Weights of a small GPT-style language model, trained from scratch on English Wikipedia.
Size: 8 layers, width 640, 5 heads of 128, MLP 1728 GeGLU, vocabulary 32768.
Each number is 500 + 25 x the weight over the matrix's rms, rounded and kept within 0 to 999. Layers, rows and columns count from 0. Numbers have three digits each.

# layer 4 attention output (transposed), 640x640, rms 0.031, rows 120-127, columns 160-239
508499494515510538477484488553495536524506517493510536509538462483479490503523478550476526516533493532488496515509470449474549489493485491454513479524480486506530500528521551528494537504499501519502515533457501487501494482520522524514470523
513485500510494473495522495513500460471486507482462513485483546513521502508493503500490527485530489488489502481539506537539482557509520482452472482553474508474483514479474577478514495467510468478459484497496492488508505467536494486508516486
497500527475483485505515493492494557544519507484551444492518489506491480466505500530479489487522481490519438482470494516526528486536503456496513467515495515502487542517471512482506504487522483482509540471512486516506519505510501492484492472
476451529497528512450496568489497492476520491551461487500498523534510517510466527514501472506520512490515494481521505462508496497506484509491476540513508478483488493560460457536509529478500517502497490435468496477536471506476499515481512438
528505498499488511478542510506483532469513520507479518483501558500475515506469477528525518497493506502497508513483514531487483481542500492464540510477511497478494511500530510516473494503486507476507509457520508556465464507464516521475468533
488502511479516531459527448490456483500529496464558504495483509491502521487512502525509502517499479466512536521461496541477490425544505503501518456486455561536476497553461465509485498527484515502514445498536504545564509492468496517514522522
463470505511527469445446527488511490490480483530486539493509462471528478503510505536454467518501487527514481497497502511498467556486495559498445502500533477508517474444504495515515437512503521522494547519518524489534484469467502480496489515
480504498539542460478472504505506484489506522501516467502500492520476513500464527458485537522523501509477498497531468525510475423502496547489499453467475480492504479492489483498515489533473490515478492486498517510508492510481494492506513500
# layer 4 attention value, 640x640, rms 0.0339, rows 121-127, columns 160-239
500527454466486467468507480521474468517527500506472504498506533505504480514506493500468534538539472473511489530489522489528493543547539488457480481545479495492489509491493578492465518511494512514442449505498522482514508506530492499495531474
478486509523482491534537492513499540517450498480538464459518505496487476487479504536478477483525514487486434482489517483490507476556475494508529453523503502481508518496508488494539492486509488521516552473529486532508496500518490494515500476
486449497493509509486489548512499499480542484556478525512516504495505501504468508543477463502519499513523463473497534505512516508513500513522461530520479484470477507527485468525507521501472520520523498446466514479530466487442488512491526442
526488501493474516464540516516466512499494509521489506471530533481518508483467492507524516481485526469446469483500520500510452492542484504457550500497479486505499506528524519486500490504511490464495505500514465583458522484468522580501487522
466517524490519553480544468504493491494546490437557509479486531506496502497507505534514500526516474469473544527505492504442500436527520501498458482495477586529472520557477474517498525488504558521477468506570491517567488493494452539512546487
456448512482505469458460532497503485501467511489491542483538465481546485498523501540462467544490487524506490497488521512511451550477520576458454505453514486473520500461509491505509421493520478514500543529519500507528515519460501524493528527
515519499525537485476489503520521489496514494482533449530520508528483490485489519474519523534549491530492503521515456512518471461472475531528518467478470505489530493496475485494491522517510457470501469507517540506506497508468485497494503511
# layer 4 attention query, 640x640, rms 0.0262, rows 128-206, columns 160-239
538469510531493510524511496495508513480481509485527489465516511529460472496496492499462495500490531492502491497513546492495498514489513509501468513540495519457462523479504503480474516512516447525493501505534509545533532520504501489514489503
457506559463518493467517509515479488499536510517515510485463499513461502501498503539494473496521497489504512468494548488521482484492483504530500500471455505465499495495450511490506532497532520514484524481526497500512501512486464468488544506
504526502487474512486483471473519529477512511491525486510512526453519513487499522493492523493518552496516501515489466496472506535486510527482488476465503523536504534528514477526508502476497481523514503507500501523475510492515491495454479535
500492486498490488505478504491528510466486475508512478536542491529463499516494497464448477469483508493567494454493487523465573464473516500509470512546495498495512513471501481475526485454480504551529488504520494471493563506484487495534490491
499483527478470538493509517466511497499466502497513504561504493480512474478529490482509495492480467516504501508538465497499476495501506479472496487518518495536530495464539494514494522491483514488521465492494496468472493485532509508514485471
561466517545509519530498495478522489491468511503502501497506479489477483521492507485475444495496488511506499498525506519476541523490516496521509503518508490489524502505505458464489493504454482484504486488511448491463481547520463482544507485
514489509529501471560505485514494487510485508486495508546494491510510485510516485468484469506515474500487524509485472507528499471481512506509513467487520490536511531521497537528526446510484524533482505487513505473487508489489529546508475503
536493488469497505522463485570523511513490494501502464541504521513511534518473478472492491519485487466481483514513479479478506501527529514507504529540506532509473490501533489460502463558456484490496500513519515485513490486501533496453470508
533464491507497511484494460528535482548496503506498511504513496524467483475482495479480494491546466471513494499525491531473517521465495520486521495537521487496482477511516490466485527488481511523510509528482484489479506454505521514491511469
508484489510492465500519498489486486547496492491478474433517470505521467493487480479508470464491468496477478529516529495514492532524484526469522490500489496477501454500482525511478525493500475523506520501500492514482482501521486480512502527
467513473508465520446541506491517536486491512504529512511466497490502489539477450504535486482507496485533510491502491496515499498537484461505488494501451485508515498490499484522484537462550503503510503501528520508482483487466479499471500466
478490494499488475478489500494495479503524468491480532526477461484500500473493480514461484496529472511505499539488492509542490519499491505499529470506535509505546487510545490486489488478487513494502508499492448463498516465499491500514546493
502507500544517498575493503506544480492494493503489501480529516476508495529476485528476523553509473433486482503494507480538469485510513485526539538481503508507520504500533491536469514536480506480493483488499511525507500466511506445489511523
472504488474503519520480484525487508508467486505486520510465519475486504567478486470504554509535511479501526493494461470490495521550515502488519484506507490492508496478504511529521503494496494488474480495475476511504501518459501494533485479
549518507459492527513487525518506507507473499517458467464507506531512481512518512532482489496468488527488525512557484505483484468499516500501503501519518485470501474511473489499486494506476506489496493492497526518445486494488486513536482493
514479513484492511501501498495535535451545507498510487516484490522507478515498496465539493450490490523541502498493536462491531533505488514492494556504516480494493518454487529518510483486504461472509496479499520521556466496464496475500520489
457529488528483506492515472491484514474477497507536490493469523463533482499460473498478488494512490502510500541493506475512484479516516503497512465510474486543534503503508481492449460521499519498484468509474483515498537492490512514499469494
467505474508487480549506533490512504525457522496536495492493485512508519530502516472508518522497536451489513511526506506526478498489527542478501453521492496473471488477487521494532475474498488519560525469468502546490536474495482476516481530
482503512498511485488489531477513480502477490530485537478484515479520461540515487504489473515515512483494475488482509460524486502527491492543518517498476467476470522505510485524482532487525493561493486522512527504448526491474487489471505513
475476499496455488433509485522461534485465480522470516522492467474487442557504461517510478534522535486490516521517488501551512509526502483480495461481499531509564512506544520509490473491524516500491475501518508493494490495471532520500486474
454510479521510519504451489542499491520484457491512511521468497527487526496511501531471484519540460505517475498509463498508503503527491489500496458509530531557497505524519498440506469528481498511534502498474470492485547505495525523537494489
498497502487491482492518506504492477507522542545531480452488488541489511504508532493501488460472502508467490521475511495468481519445505516535500548539535507530504472470485496494484532541505463508470501494521451525452486491522489498484486502
513503482530483484467533490546468458464529495529467480458461510489515504477481506502514489454491475497476509525543458482509509488513491521488500475508488526499495495507520486532497491474447503485502500489474480504501481516488503519539503484
481489510485495522455515500498505551545531511451530515538490542505538500430475542537521468429483461517495502482529476477506516518476506513513497506466481509499453477501495528495507444504529470496496517482471487520535491486517541470551503492
535465509488487533472480500490522526458474503505520488459498470522507518476552525531489520496490480508518487523508517470476512510511462497510489499503515464502473479478471462487492527455487503506537464515517504535498493479519488495522533496
482512477513505489496447516481478479474497523525461539508470525452513467514514510476493490531470518484510473519469517487504505505552501482488498519495500500471463490510516512546463484466498500561512467510521544496504464484474511487487488462
536460506461492484483540494473507510482497482480493479542495485509472479559461452483530484497479520453530509500514510483506500506501507513507476507473463521470529531447500517513519501507552505507508539498501492465512500497515514553429515512
499480527481471530511514465509472471498567512465498499512459461506469527467482528532533494473512485534506480496517531523427512526500508509487492519491539510505518453473506508513483494561476514432490498473485542491531503503477512508491543502
486491507497525507562502483512515531479502473502505500530503503494519470548481524464508489494520528478515493481523479506486529474521519482502529488506455529469501502521501512521486497470489506582460500506502502491529513544488492494540477491
490492474500499479491517518548494531506512464496477475540480495525464499479519481525498520460506459534496494444546476525512519510495482522501508498504478505526516492468461497485535485477503511510470519507483507465453532508482527521495483488
512481500482499440497501505490470515474498481534507533478484494481489477528512485510513474509510520540474489467493496525484485475502473514476518525509500492545454519545506475486500494541552498441476483494523489502497531503531532511505511514
468484496519457501510526487466513513487534484476493544473465505462540514556449487537476461511483526501489493495452461481489517460547490468490491484492472506501512503505511504528512477512564503457485511453497551469520502490457470505478491518
532495489488494510492498499450498506520508471489495536509484531467516494528499477464503485539490502458490505469490472458526523517538470496494526485474510545517476516502501508494477471503524499494480507498473514487561506470485489481473488511
488480519486515502492485487510493498479486498492471535536504477500469501459492526481493530529520542524512504465457492544534499485518510487485507484494520495516505474530500513504497487542470527482486503483495497495498517533476490522517522505
512536492515519487474486483504521535504521501512522488521497492501496500549507461482473533521501536503521491506479520475482501481524482497501483498496541493474499500488490483485507528531519489526496467475500510466520516506495485460470527541
498513523492476539520441444523504482474508461503525515524518510448496499528507474501447530504515522527475462479550517516512486493534521494468519463475521492474488498497542465488503509496474503557489462483476509521515494517496499486535496501
514488492490495524468515490471518493552504477472473514496461480515503476486478499484484500498509494514497492501515489470476518551483530487454466502469518500535483501539492487497529451467540482516489515466523474463501487474541521488470496488
503486535476472509543531480456522510530492505490502491545525525470513558494525498468489522528500518460469535503487529472446482464468552505505488524458480485500494492557547518530445549503509517483536495496515492496495520493535473518467554481
483497502496497519470526471490507485472464519504502495552474464488531485508445497521484508479520508504516489464491482541556506523524487502500485484521482493514467482505534470487455523490506497448456505512499520508524527491519554518481490504
478496459513533479490506508527494497515494501462475507486517448500474512499486458496503483487465512505473502492509531535495474468493495537505515508490499489509494495493504471479505527537495510476458559509523509519466548466533506488499508505
547511506463479501509508478482456536496504462519523494519508512465489499518511497511525474514489478537448523499456516493484516536508511451480515530449505550469488550519543509472463538517543485495506466504534494473520463502517484438466529525
495480509483533518522508475462536479518472485450473562507511513481493524476490501527484527499512531495506487500520497534494473490473486478476547458520497521501507469511531485513497465452474485487489493485473491498509515509510460519528510518
489507468474510513516537526530489509543459514493478465502522471511521475551417488479544487512536513511546528451533477524528540538514525541525517480511493503509522487502524487489464531511526528481487507473504535489534500473485529483490488516
517517484483472507491540544483477519513527530512489483500517506493505509465554472475551473476515504515488492503524500521465527515501488496501485473442501474502491510474473499500514519492522512514500516499513486501502446475521539478519527450
529495516511467458495510524513453526465448500505551474463524489471534515497489500534505495502483464499539509511492487452505517514509486510535543509490498466486491519501519485495512500526491505498506540502490455509489468454510515497492532485
528472537542487485534489510439578549473541520524522494465480485509509463511497494534511508517490571501511473526442466525511517506522477482498486543496531510538482471550507486514495525523563499520480497511534539481522520485481487460465506531
469471469527486537500471481539496512510520475482472486454461513522500482473480477529512508483501498510517499547532506464510494476481521520475474499491476463482483491548500492520502509520478511488499492507490511516491509506505524462494500515
493520489523498550471482494514490542537509524554479513530493533539504476521502496494468502531489526525474471478536525479497491508495487526467493491508526521452481513519545510508505461505500508513479501498500486530499511471518541460526522516
557510504517515486493495542467477494505466496475504456480508523503491491488516487494478523510483501457461494505478506464520524549521490513516477543484514503517508524479481518505488525515500543488520504514475499524490477504473504455538509465
522492506487498507481492478508479483514482521479454481453484529526507460492524508476490503522547505489530550580487504503469478507493498476477471500413471461476482449569476514524516476508488522437498528552514539472527492523499505487485491532
507527484479560479502499536552442477499518491470513459523460487517517523473507540490435534507525504474460489455501532533524490448465483491503480460553422516444540514492529495521513512513476512493531530459529517523496519536540482525505494519
484477506493493486525483499503543518459520440552505469462495478495523541545501534492471460501481489524471478494529476480503498456510517487498504492523536503553502481467508497463507501508543497489474470502501466521470497519522476485486496519
512488505486489507493463533474528506497512501512488506462491501529475514506544491498511522539467485512475483546509503479491531532511476510457483488477499551516499529516497502491474464526562488473537471486496489521540489496502483483479519483
475499498526498506498505513487471493538505522507481549496460497465468448499485496492503518513496493488505453469475516509550493511514489497478477492497519507469463485506517485481537489469516508531527496469484478491536499465502497504507489538
500480527498497457508506506489515496460492505524489479479483487509512488495486493498510525533491483522472519464499463452536518518499487553485520513560457510539534488488487504498511486532523504514489521525505477511500505470491534499493502500
510534514525490488497485498459524553496519476479460495506475485513529514526526537526492517492497504483472501558481506459524493531504528461523474495511455484489495518487505508522550499513550520491467467471498468477553478501510483466515486514
492481491533463515481521497503475530534466489499497507527481517508555526467590476494490515506520477492472537517480485494494516494471510486468451522463564456498489535529463480499465503559468478491487493495497509538499537459506533479496522549
504512489555526527481508504496497529526481506512500424537465510517524502515485508503450482497499517472494495482514502488545471507494520516491511530535476498475543514460526491503492524550474469529489455453494485508517533493533488508522520538
505526487520494520471543519495470487460469508517489492521458532473509465497466486527465506503524496453547500521508495519487476466501518492471492470418503487491512533538510477480521489487500498470468487480486531481521518487548510545510505487
510458519464519483524486517487531503503518508529500515536488458501525513517450518533489507483493464485480507483468514500459461454509497492518500517478495517479489525518475472448505484500488487510456444446501515500462500514460493477485481491
501509470496480537523505510479507488505521494538515492459524537507509450513447449470482504498502492484518496515522545518520505498545495506486528478501502501513513519471534467526523522524523458560518498513492521520506459504510543445496491492
498499493516502530552480519484513474511468501524502527548499454528514525514498490505476516459423478505525518495556558511529500480518535497492514483508509490498521516434556503498521511486455502500534498508535505525513485462505541505504473503
508507487520521520533481548496508516480493493450453463496528473494519550525513508487494531487510497486491456485484524493536498489505507532513482494493471479496447531537489494483498477455474528492529506486501510493506527463530538513475486495
510511517473493531522528488452490502504489520546496495532479483506467458503487511508475546533530462523495490505478453525485505460507478479480506470508507474491515534523541480493499500506505496466483491508503488464519505527471545491518486487
468511499476523506431531507472453511495446489515482499507508484444545506461522513470516512460491504535490470478536544512518514521468506554512488514502504502469508468524477502484449507530434532514500512478502470492531506516490476477501519515
473531511551481491486478515535513464516467513467479532509509454450541497469473490499509509447509491480502513536497498463492534499520464466506509513513471511539516521524481481534559509483524522503464511501511438518502498471508480487478491517
491512473452529529497491479520505508502474462498501505502517494463488471473533507473482493478476513540494480488517525482516495512496512498494506541496470483482461526545508486473518495427514484521485524489500509518550463513499510453535474471
478498528511541525505539507459507531465509515489541505519482451487537500525476522509532510511490559491494512497500470517470493492534473485507540483502481465509524507472498489511523501490516508536486518481473484499506458539497504531501511517
509472530491524557519511543494505498509462507535472536511500537494514525515507502477505497501503483524507494487505463522453508539496537515490529525480526494484486485511485495505493475521506497492518486512492495494521494495486512478496493479
497484493511543516508510494470503459509505454484524492475521488462505485496485460457522497486519495560558503442533507569485543506495527518483483476528512529511487507526488531520496504517496488468472528500510481510516523497505500545493519490
491537465473484537515504504482480493456485492482507493494542500512484483526495508528524512525490507508506475509496433469529511520451484520503505525488527510491523456458476489523532454513522474482473487523498462488520500514519518516489472484
519500533475498486506536492519481496498490471524511528476496545532473446508529491483486531478518528523482515476528506473491513463506492506515510500449519465508463485466516487539510458531510506524534489530494456521500496481486532539511524450
498501499507489522508517504504502520484501502476511499472485481507486481528477504519490490475504488470475495491516492499454487482479514500481488517501524500507477492488473472509486491519543516453493481537494523534461491528471517477497510515
502502533534513517462495473469556498515487483492435504459519477492500531545482496497499503471489460522444505529476466434509479472507497510497498524509486470506498509531485495560522542501573499463486448509520457478488501507483519481490551528
496471511532511517567523510531477495503500480518506491528530482473528490473515475481525466485501507517548502484509502481468523509491500497553488482477528461484534526492495501503526492489434497442479524498467508470504520533473446527488498546
470522439491495505508485521516501477533505488526467523506469481498527480497513500532507491486492525530481479458476483511490514468519487515517465512461505525513446510514481489502522514497516501531499538487478458507482504523501481497518473495
503447522502508475498504508559562470563458499504505486518521457485491507475519490512484508487512491480486507508527506527418484491495467509533544509526493524511443501455494474481477499477460479449522515513509509505510493539488503530522494508
464517483533502540523487465546560445474543511520493551468503533474435486529488511469499504493512515512499529516460492504455497457532501460491513541573486508513474508495557495479547490509548482490482517503525447512486445542488490467555490486
540478531514525531520514517503526522447521481543531496479538498515509495536512497567513453490495477517476513506492501401507498502510466518505530531535502491465499554460501496572501520467522458525561504481480545523522515458478496498486484511
# layer 4 attention key, 640x640, rms 0.0259, rows 128-206, columns 160-239
515544488518516498515481499522477495490562488495473511511484478459523476512531499484497515502501456479506506438520444514495514487537517457494491494529519493494495518491523520473524505490481508537471520491502486504502490493479490505504522516
492501532538498470485464488522490491536488474465496478531491529540498477504466465483522505502507495516498523460550509517493514498470474546514496513507501472499477474491523539520457506511508500517522463508531522501527459545502464512521490483
485507530533538490504476467507514510488493464534519503482475518511511521501504512501482508480517508482500504493484535484512483524495500508501513493505476501523548509478481514496489495459497493448504514501480462491474527484483513504474490516
518528500493480465489495508487489491508509513511512512478458530490499495491527530506513490467524517489502496554492509488495491525486510501463527525465507490508482517493517484496496475491478477504474485526494529514498495531534483509471498504
507491500491528515526467477515506496514508494500505540475514530508519520513466557522487483500504490489509489471430512473528504498486524518517492506497505495444501534522505496469509517462476472474547492511490488533498512474495507495491504494
494526528519493499483487512501491510472543517528488492504541493471477483512498500504552523527512457461522517471502519486483496521544501490473491501496527528472486516483509520471534507526479498505456519521501551515530521484491545495490506482
498512493496478552523513483461508517474497522500516523487494524462510498481496462481515504503487514468503479556500492485488493502505487547511500499490466470469537490499496500508550493442516472507518507475488512538485513465468513520498502504
498484531504520508535536508483486480519505496488517472479524513516517457480504495513462497482513539517488504482482469513496481472546522492541526500485460489507514504522506500502501485472486495486494511513493503493518508506498506476529493509
475516485493504483501474523491520502501529512527499503491471502478501499488536499508514504497511507511499470509515496533525482495477533490550466535494486454509528530503481504471485512504489467487489462517516480489499509486526514519485519521
512506433488514498509498475495513513495516507486479504530487486493519490506550525498493482510509505513476525492528509549517509494525527502515509500547497492491471516493494495486511477519520535497506491452519509468472485503506494511493514512
527496526491518545455462509511468499541492494469526516541496534512500476477507551539498480518498503524487465513477517503451527546518493475495521449510466499503481520520501490490474501536508464479531510528469459476508474538523481499467500472
472510498494519536494520508471494494473516537531500475517510499500493495498501491512511506500514472485492471507495486456534478496529538489507479498503478519476503499517475486507507521470483489510525486513489515504514535483533511499504482505
487484488499503528526541488500479496482491515525523522457473502529490493475497499495513482488492498515507518446538521524463516461546480489502470504495510520526508487542481472508506444483522499486532526482479506494503518495485536515477496519
492490497503480528528538476477491525475512473513518496474523479518526527498496503501507505492496523497488481517492552449531519527537477501499503488534483537504505482520494495526493456465483513475526521475465483489513530484486513462468464488
520511440509476490497485488461507492482487513489507507446517493494473508521492481481514491496493501498514501490525506551494482492515464490494488499515472493503512509460471493518532489511510473508526505487488527497491520523507525502475490513
524488491471554481495505493508464482517479504467508466539460468509493493521445543507526492489503501476522529460501512501490502480523472525514480502522498569494499513491493486535456519517529517511506504491519495494492502536513495460503521504
506506495509478512467517523488495540508516514503459544460518515519492525485481478492498509482510524555528530534508467453508474541508500527505498473515530455424504513500496517496470501498539514520480492510505483501498550494442513505498494516
501527498514508521517517496525480496484485525487500491485516487495541459510487480498493450515489496503510531492464496478510534469489505471495479501503533507464502524532520505492486488514462532475468523492539497511496502477482502544521510499
455477522464505510503500493479504495512475485458491473509490514452500523522474488499499507477509505446516495517512549400493494487518483533498512460474467511485517498509495497475483473489495516483549463464467489484498499511494473517484507457
472484537500486488524520509500513503468520497509512506468530493504540498534504491481520487482506493488518501466496506459487494489492524501515489484498491501490518512514495531520536492509463476484499506493513513479506526470500478482514479473
515487535506503521476526504500491511480509520459495518529496528529517511486511441523536487512500491520489526474520502515490518505487498470488497547460520522517470550504496501506471484495520500535493506496534494523502537506514529531466497522
482520471493522514520485501538498541525480482494515490528516483473548526519493497501491503532506499492471542485495501559530532509484479472483495526463523491515506538474457546465504437511525519523525491506528510526512509524506490522537493498
501530492507492525533528476512512493486503509520483497475525517513461514508518491472503468504493554496501500475519525502536487503462498538504481517527530478486551504461475528514522508507479521527490503498530476476466521507475472497485476491
518528549564499469492516475553515454526491526543514506529486489548509494506488509506492535488469480523541549493488486517499485451470505465479491510501482486510477528469494482530476539472498505538518507505506492526507458524449511474486544510
521432485486523539498543495465531493476542420504529511496507480506514525504510491484496497471487463470493469526539468512519518511540511539499490493487489535524519537481503470528454480523514487450483548515468492516476513516535487521449442515
485492493525513485500490503476517519480480463485534485541505500520497500492504522525493496512511497461495506527466488425495523500542512526496481497528505514489490470525488495481510556491504478466522536468520506521525504491509529465524515506
476495542499510486491486519511487489524522510510504475476496501487509482467486524509467506514493501488495447534448482473475498493497522505477523505480504478470479520529483483526492525483486498544490499517500476520471471503511474461514470486
503523487514451514510542520499498494497484547542484526513508516534511514498527479539520499486484472522509534484529490579512427504457495461471518511449528466552516501502495500495499511497511506475492481464512506505515461499513479541476532522
526512499517515488477492533473508506490532500477467495484502467527493534542494472565489492487467508500482467456464418483501502513475528520472481520481538496517503554467494483485501515548509471512491506506474450520463520472475486502508490474
474528499531521448493517484510508481526524501481544510536514487525483457491532518506479492462494462507535507476500476559491522474519507487492508507477524515504476462519510514455513498524468469527472527495502480492479470524486506514549508475
500523538534529436478483502484505459509476500478520489516494510476509504478478540447488478554550537496457513539475487464466525506519486497513495480496486486477493503510527486537468507495506463530501506524502495517482536508482498460510511510
498495480503506480472499470453496518498541488530510493467478505535504551459557481490488502521493516514479493524516495527465504505502489486480490496520487515496482540518475499538534483492496542453487493487501540500519523497492521478541493464
460525529536486492528490485511478506489537528514507497490487501501496476470519489493492486490476534521509523569490517438486516511544503505512525505491478490483469501521500516519480529501488489495509500510531484473530537510497508520489482487
489517440514485501506505472518540489535492474492487483497480521501523488484521482498471482523506460509489490476516469543548469500509494542519447543507491514528520472498496505495487484509568483560457509520535536481475482465493519507497525528
507483510486509533501539485503547502515477494511444526466473501538513473498476520509496492448475491487479495507494487505477499515528488480499492493534528485512530496483536502555460481509528482497517504469491494472549486474527473520449499495
476529455531492488500482498494543516508489485522484511505506463484499508542504452483517478475507511506481582452533494481485535503494499496505504525515537511533510517512481477510482464530536520492466503509506476511483520459529496527497505492
500522565479486481426513465469471495507507506472504545528489480484487500484459529481498479484490515505501509541494497474516503545549465487491533503492536459499485517511499494496534506472499518491514478489476520497489507520476473485490503521
522489476469518487432506530490469517503489484472506451519502505520499492537508463497484491512479505513471491495536451448551528535447514493469518548517486502515526531442483473517486518495515484460499471522514465502501471515504488507491523495
467531470541508470502516523507501512504495518538490522496506518528520544453525498531503519518502468490487495467493489567450499485481512489513469539484577469520497483493483506468531456522532484520486500508538477522487458470495461541582512492
506501459475509511516497526527538481502511483496473481510472507514487521507498504495495494493505479504483492473523462544478528477503521526505489516505497478549473463511510496496527484498482471489495513520500469490498498482517516515531507461
514489510502486508505517491460484521505503483516492482470482504538525492503479474497543518496481546511504493528455442463490474498521532508482472517539455481495507547495485475529483519514518467491497516511499474502499463494507467511479484491
473522480521483476534496482521502466495486531454503508529482502513469509487490460527497501493480450504545515461497463511455497466496527487514537508483529544500469462450521467456498520504503488521498508530524513531467486483489496481533500484
532510453537518505508501493457528458520472495507499531512500523512487527483490481484517500518485464493467460514481484596451487508483487505497478506546463494545516470520505503466503486531476500468504497514484488496556496468501513515503561539
486534481478453491481496516470498496520511518522518491495520520547515491476485520534484518499493466495473469526488450502533474526498505484490501504466463447489490556473493497507535504550513463494519508517495553470481496528501515487496483506
473514519517477527477517510495493510498507524489492511509492467438489508502530502555524506523494504530515523519414518465469517511525530493504481498459526495488481481524492495514466565449485523505506503502455515487507462519531474496522501523
516541484472494503511479494500488503503490478486495519482469475520515495506451510526502483499489480511500502532512475560482508512496466509498519490536504484534491519519489485500508497481506491502513521499467464489517492470522520494504495507
513492566470470533455537500506499500484478515545436484472497446487508480526533504512503471471471537457538487527470491457485524489529498494497511478484523479441557506449509505527516472478505503461555538524464514489521446515505532488430484533
501499482557492498490484456513506508473535491474504501504523473499522509539481512497510488524498530482455545526476483437498494506525498513520492508475479482475473501505514506524479489498517479511506508496489496505548546501508509495453469496
515540544507514466453495507452490486477488460470498498484508496530508460501468533518510531542472517464487464555476452467550487528499485499491467511547520501469492469514508551558507569514470452479509488482485468480545498529486480511477489463
491520526527497473515473474484512454505492533537515498463494498494489481483491514506518486471470519503464529467489506482515506494478458451516489505524513544434529542538494480542492530535552518503457510472482527468525441478485474543487489507
492475473533483523492435464538427504544523498502545472501482499500502545454497491464541508497506497481514524458503525456485504475470523511502541478497551482493506465523517495544453497497517504479476470525531486522471529456492504489491464499
470471494482492522510478524493487488493532495515481472564501469507527517500538482502507519487496524487468513497495524482516533523495532522473479463497463486498541562453526516533467464519457524522539495491497482510528554517552475502472470540
479487503517504493507520496484496519480509489518495521491473495467499475513469465484522469507508560514483517499493494489488520518516534521486503510485514517470488517477535496499501539474536479481495508482474477509528495508472504471528483505
485528489458506479478493522496489482508481482467516514485504499512536508490491527487474525493480502549539567432550490559496565509503508524522465483484447503557507506473484505490495465531477494501499498507488460510530449492563491484545556483
543498505496498497481484484455503528498513485513510432491518430508542443484453554472470525450518500501534518539471481481510501492551512506481492477513468519456507481499494499541476529488503446521551483476482491523481516485519485458468489534
498507510513507497455511515488502503453494494481513510486512476512526462476465538518512523505492487491524509552501490484497522546515497514509483482528531519467489499495458516494468505467542508485509503499500485490528493500501496487465489507
494496467471487504471510508458545495455513458499542487471536526487515510501503482504494518532472488480486493545501519485520530492483507546505534517496492536484471522503465510482497506505528477529522485516520487507504490485530501553518488517
463500453475470445475478496478478471527521490520521518500514513504501467490513484482513512531474492534538507487484524493467495486491538529521526530485538490556498480507534501518483481512458554496473496498531512523490541494499507482501470480
499503502507495485503510471517552500525444508482501520482481412511528511505477467498486541497525511532505501504488474501532507497505509526517521523518533467457478463503487494555538494509520523543545502510536503460518508451497519499507532505
477476519510479516536490493550488498487510531511526535528540478515506527509513453466492506495485503470516470472527492453526501488522481534536467484501523520534489497521496489501478458504476492519482491489489514523488489485496474519540512524
521518483523511493482464518493491518486503466426512522491553492505521526521502484473502472488498461462500523454505492533490468507498498523546521506509515481538499486547461507548536487522471470465489512524469500498511521537503476435526467455
495519482473514499476468511509483500498512463508472471483518485502519457517453493529491538500500452525481496529476521479510517543501483506457525492474520466533483478503531482519534527464472498494517513477470494494511496495512523484550459480
510503489532489534518510504451493533523491475485495502495477489499520485494509514472469517473529498485492472556490515493486457526515545485487517493441502521494518503514536484497494484520490472494507465493535454494485492522490517532467526502
458516528499463487508529515489523534459487548485493522503494495522565501470558500504507538494530488508517497467483518514484515481470493485460498519503484478525504483507499499470484474498476528497507507531468487529531497498494508524511487458
482494502478502548502475473532474468478506531576484464456503500479486470509489560469513514456471495509501474556475495451511501517490506518471513542513494461478491519452477500540536537505476522527505505481489474505500538505515518524449519508
466509518508537487465484480469466501488515545479531463499535509459492517528493553483552528507519512465480547503483485458504512506523500491508475502517478505498481545474456533511491518464557528486535487501506498522513477516534527541483512473
517556487494527478508472533494475507568522561491462528545477520478515468550523493489498502560522468511494486441482518469490485464502528511509493501497491554524477490488528492493537466551510516517484509534552486482501490514460513488526541506
493499474524520474533475528483504486514483512517510498509486500501451477482478447495481490506503451475516500460511515553489479507487490488512531499498517515537486491502482492501516495489512499498516517501533525516504494513482482484514465462
565474484516517543521534495539482475550491529494490515547497541482448521450557445504507512538482522513467498453568460636438471487511491487528484518465541561555503483501465479459493508539517537496469523488522534513508526552510485497592530458
528514538485520480508460507470490488495522512506469464511498494504509484498496492514473499526504514499503472484517517520491491523473514493503479503476497494503487476473530524470508497503501490483485513478510506492467493491487490479456486478
501516489480484497464504498466495480474473511508525509500464490473496491484471534523530490507508508514470494529496483498476488539495539501501513503520510474513542525498484495495532500511549460493510503506469504486513510485507508492452492543
481528495521490526487518488517507490534457509485544492507482491479495489476523501506480526510517450520489506510516506526542483502534520495550502521493469494536494495514521485542512543538475547463470535483512524532491491537489519498534492467
539463516510466539473500483493470512432505462530551546500518469464498512503450468534470514477474495518451494566487513433523542503480492522497559533535453503374487555534508528531532560493554471493489474494484491501530527464512489437459481525
488497519504533505484506518503486500479480482484496503494498508497496500478501518537484499510499517474492498477469498470478500500539514508490502494534510493486530508483506474492491546521485508480544485475516497509488510506515493525502495487
535465460486547531442521509500526494484490487546511455509491492478500562529528503467509499523516540450525492493494467526505507464476470494487511514528508478502475554508513524464522465452546539522471519471504523516528467527501534536439476535
483527509527500500520486500501467532444520481491472490511531482521518483506520470453527498492497534496470447492470484471485549517502478482509494540489518550482484487496496505488525525466497488461479483504507500539511478480492471533519528479
451529519470482501522520499492439548479494522480500514447449513452519501515532523507497509453510494536493522559503492499468498528521497506517491484478479509488468425501513506543458571497534493478471517462499502457490533482509522492478509478
479493501485516484540476483498458535454540492490495486525482484509526525548479472513499469468503520501460510531477487477475543501530495493497527457525466485491466487498498528500457492529479516419519497502475469510528542524505501500528473524
514502527513537528542512476536473465504509507503543516500517492504506507497499530495536509502478523523529486513542471476473471496474486492525494524500536468537480522467499524453488476502524494468510545522490504511492461524519482505505498511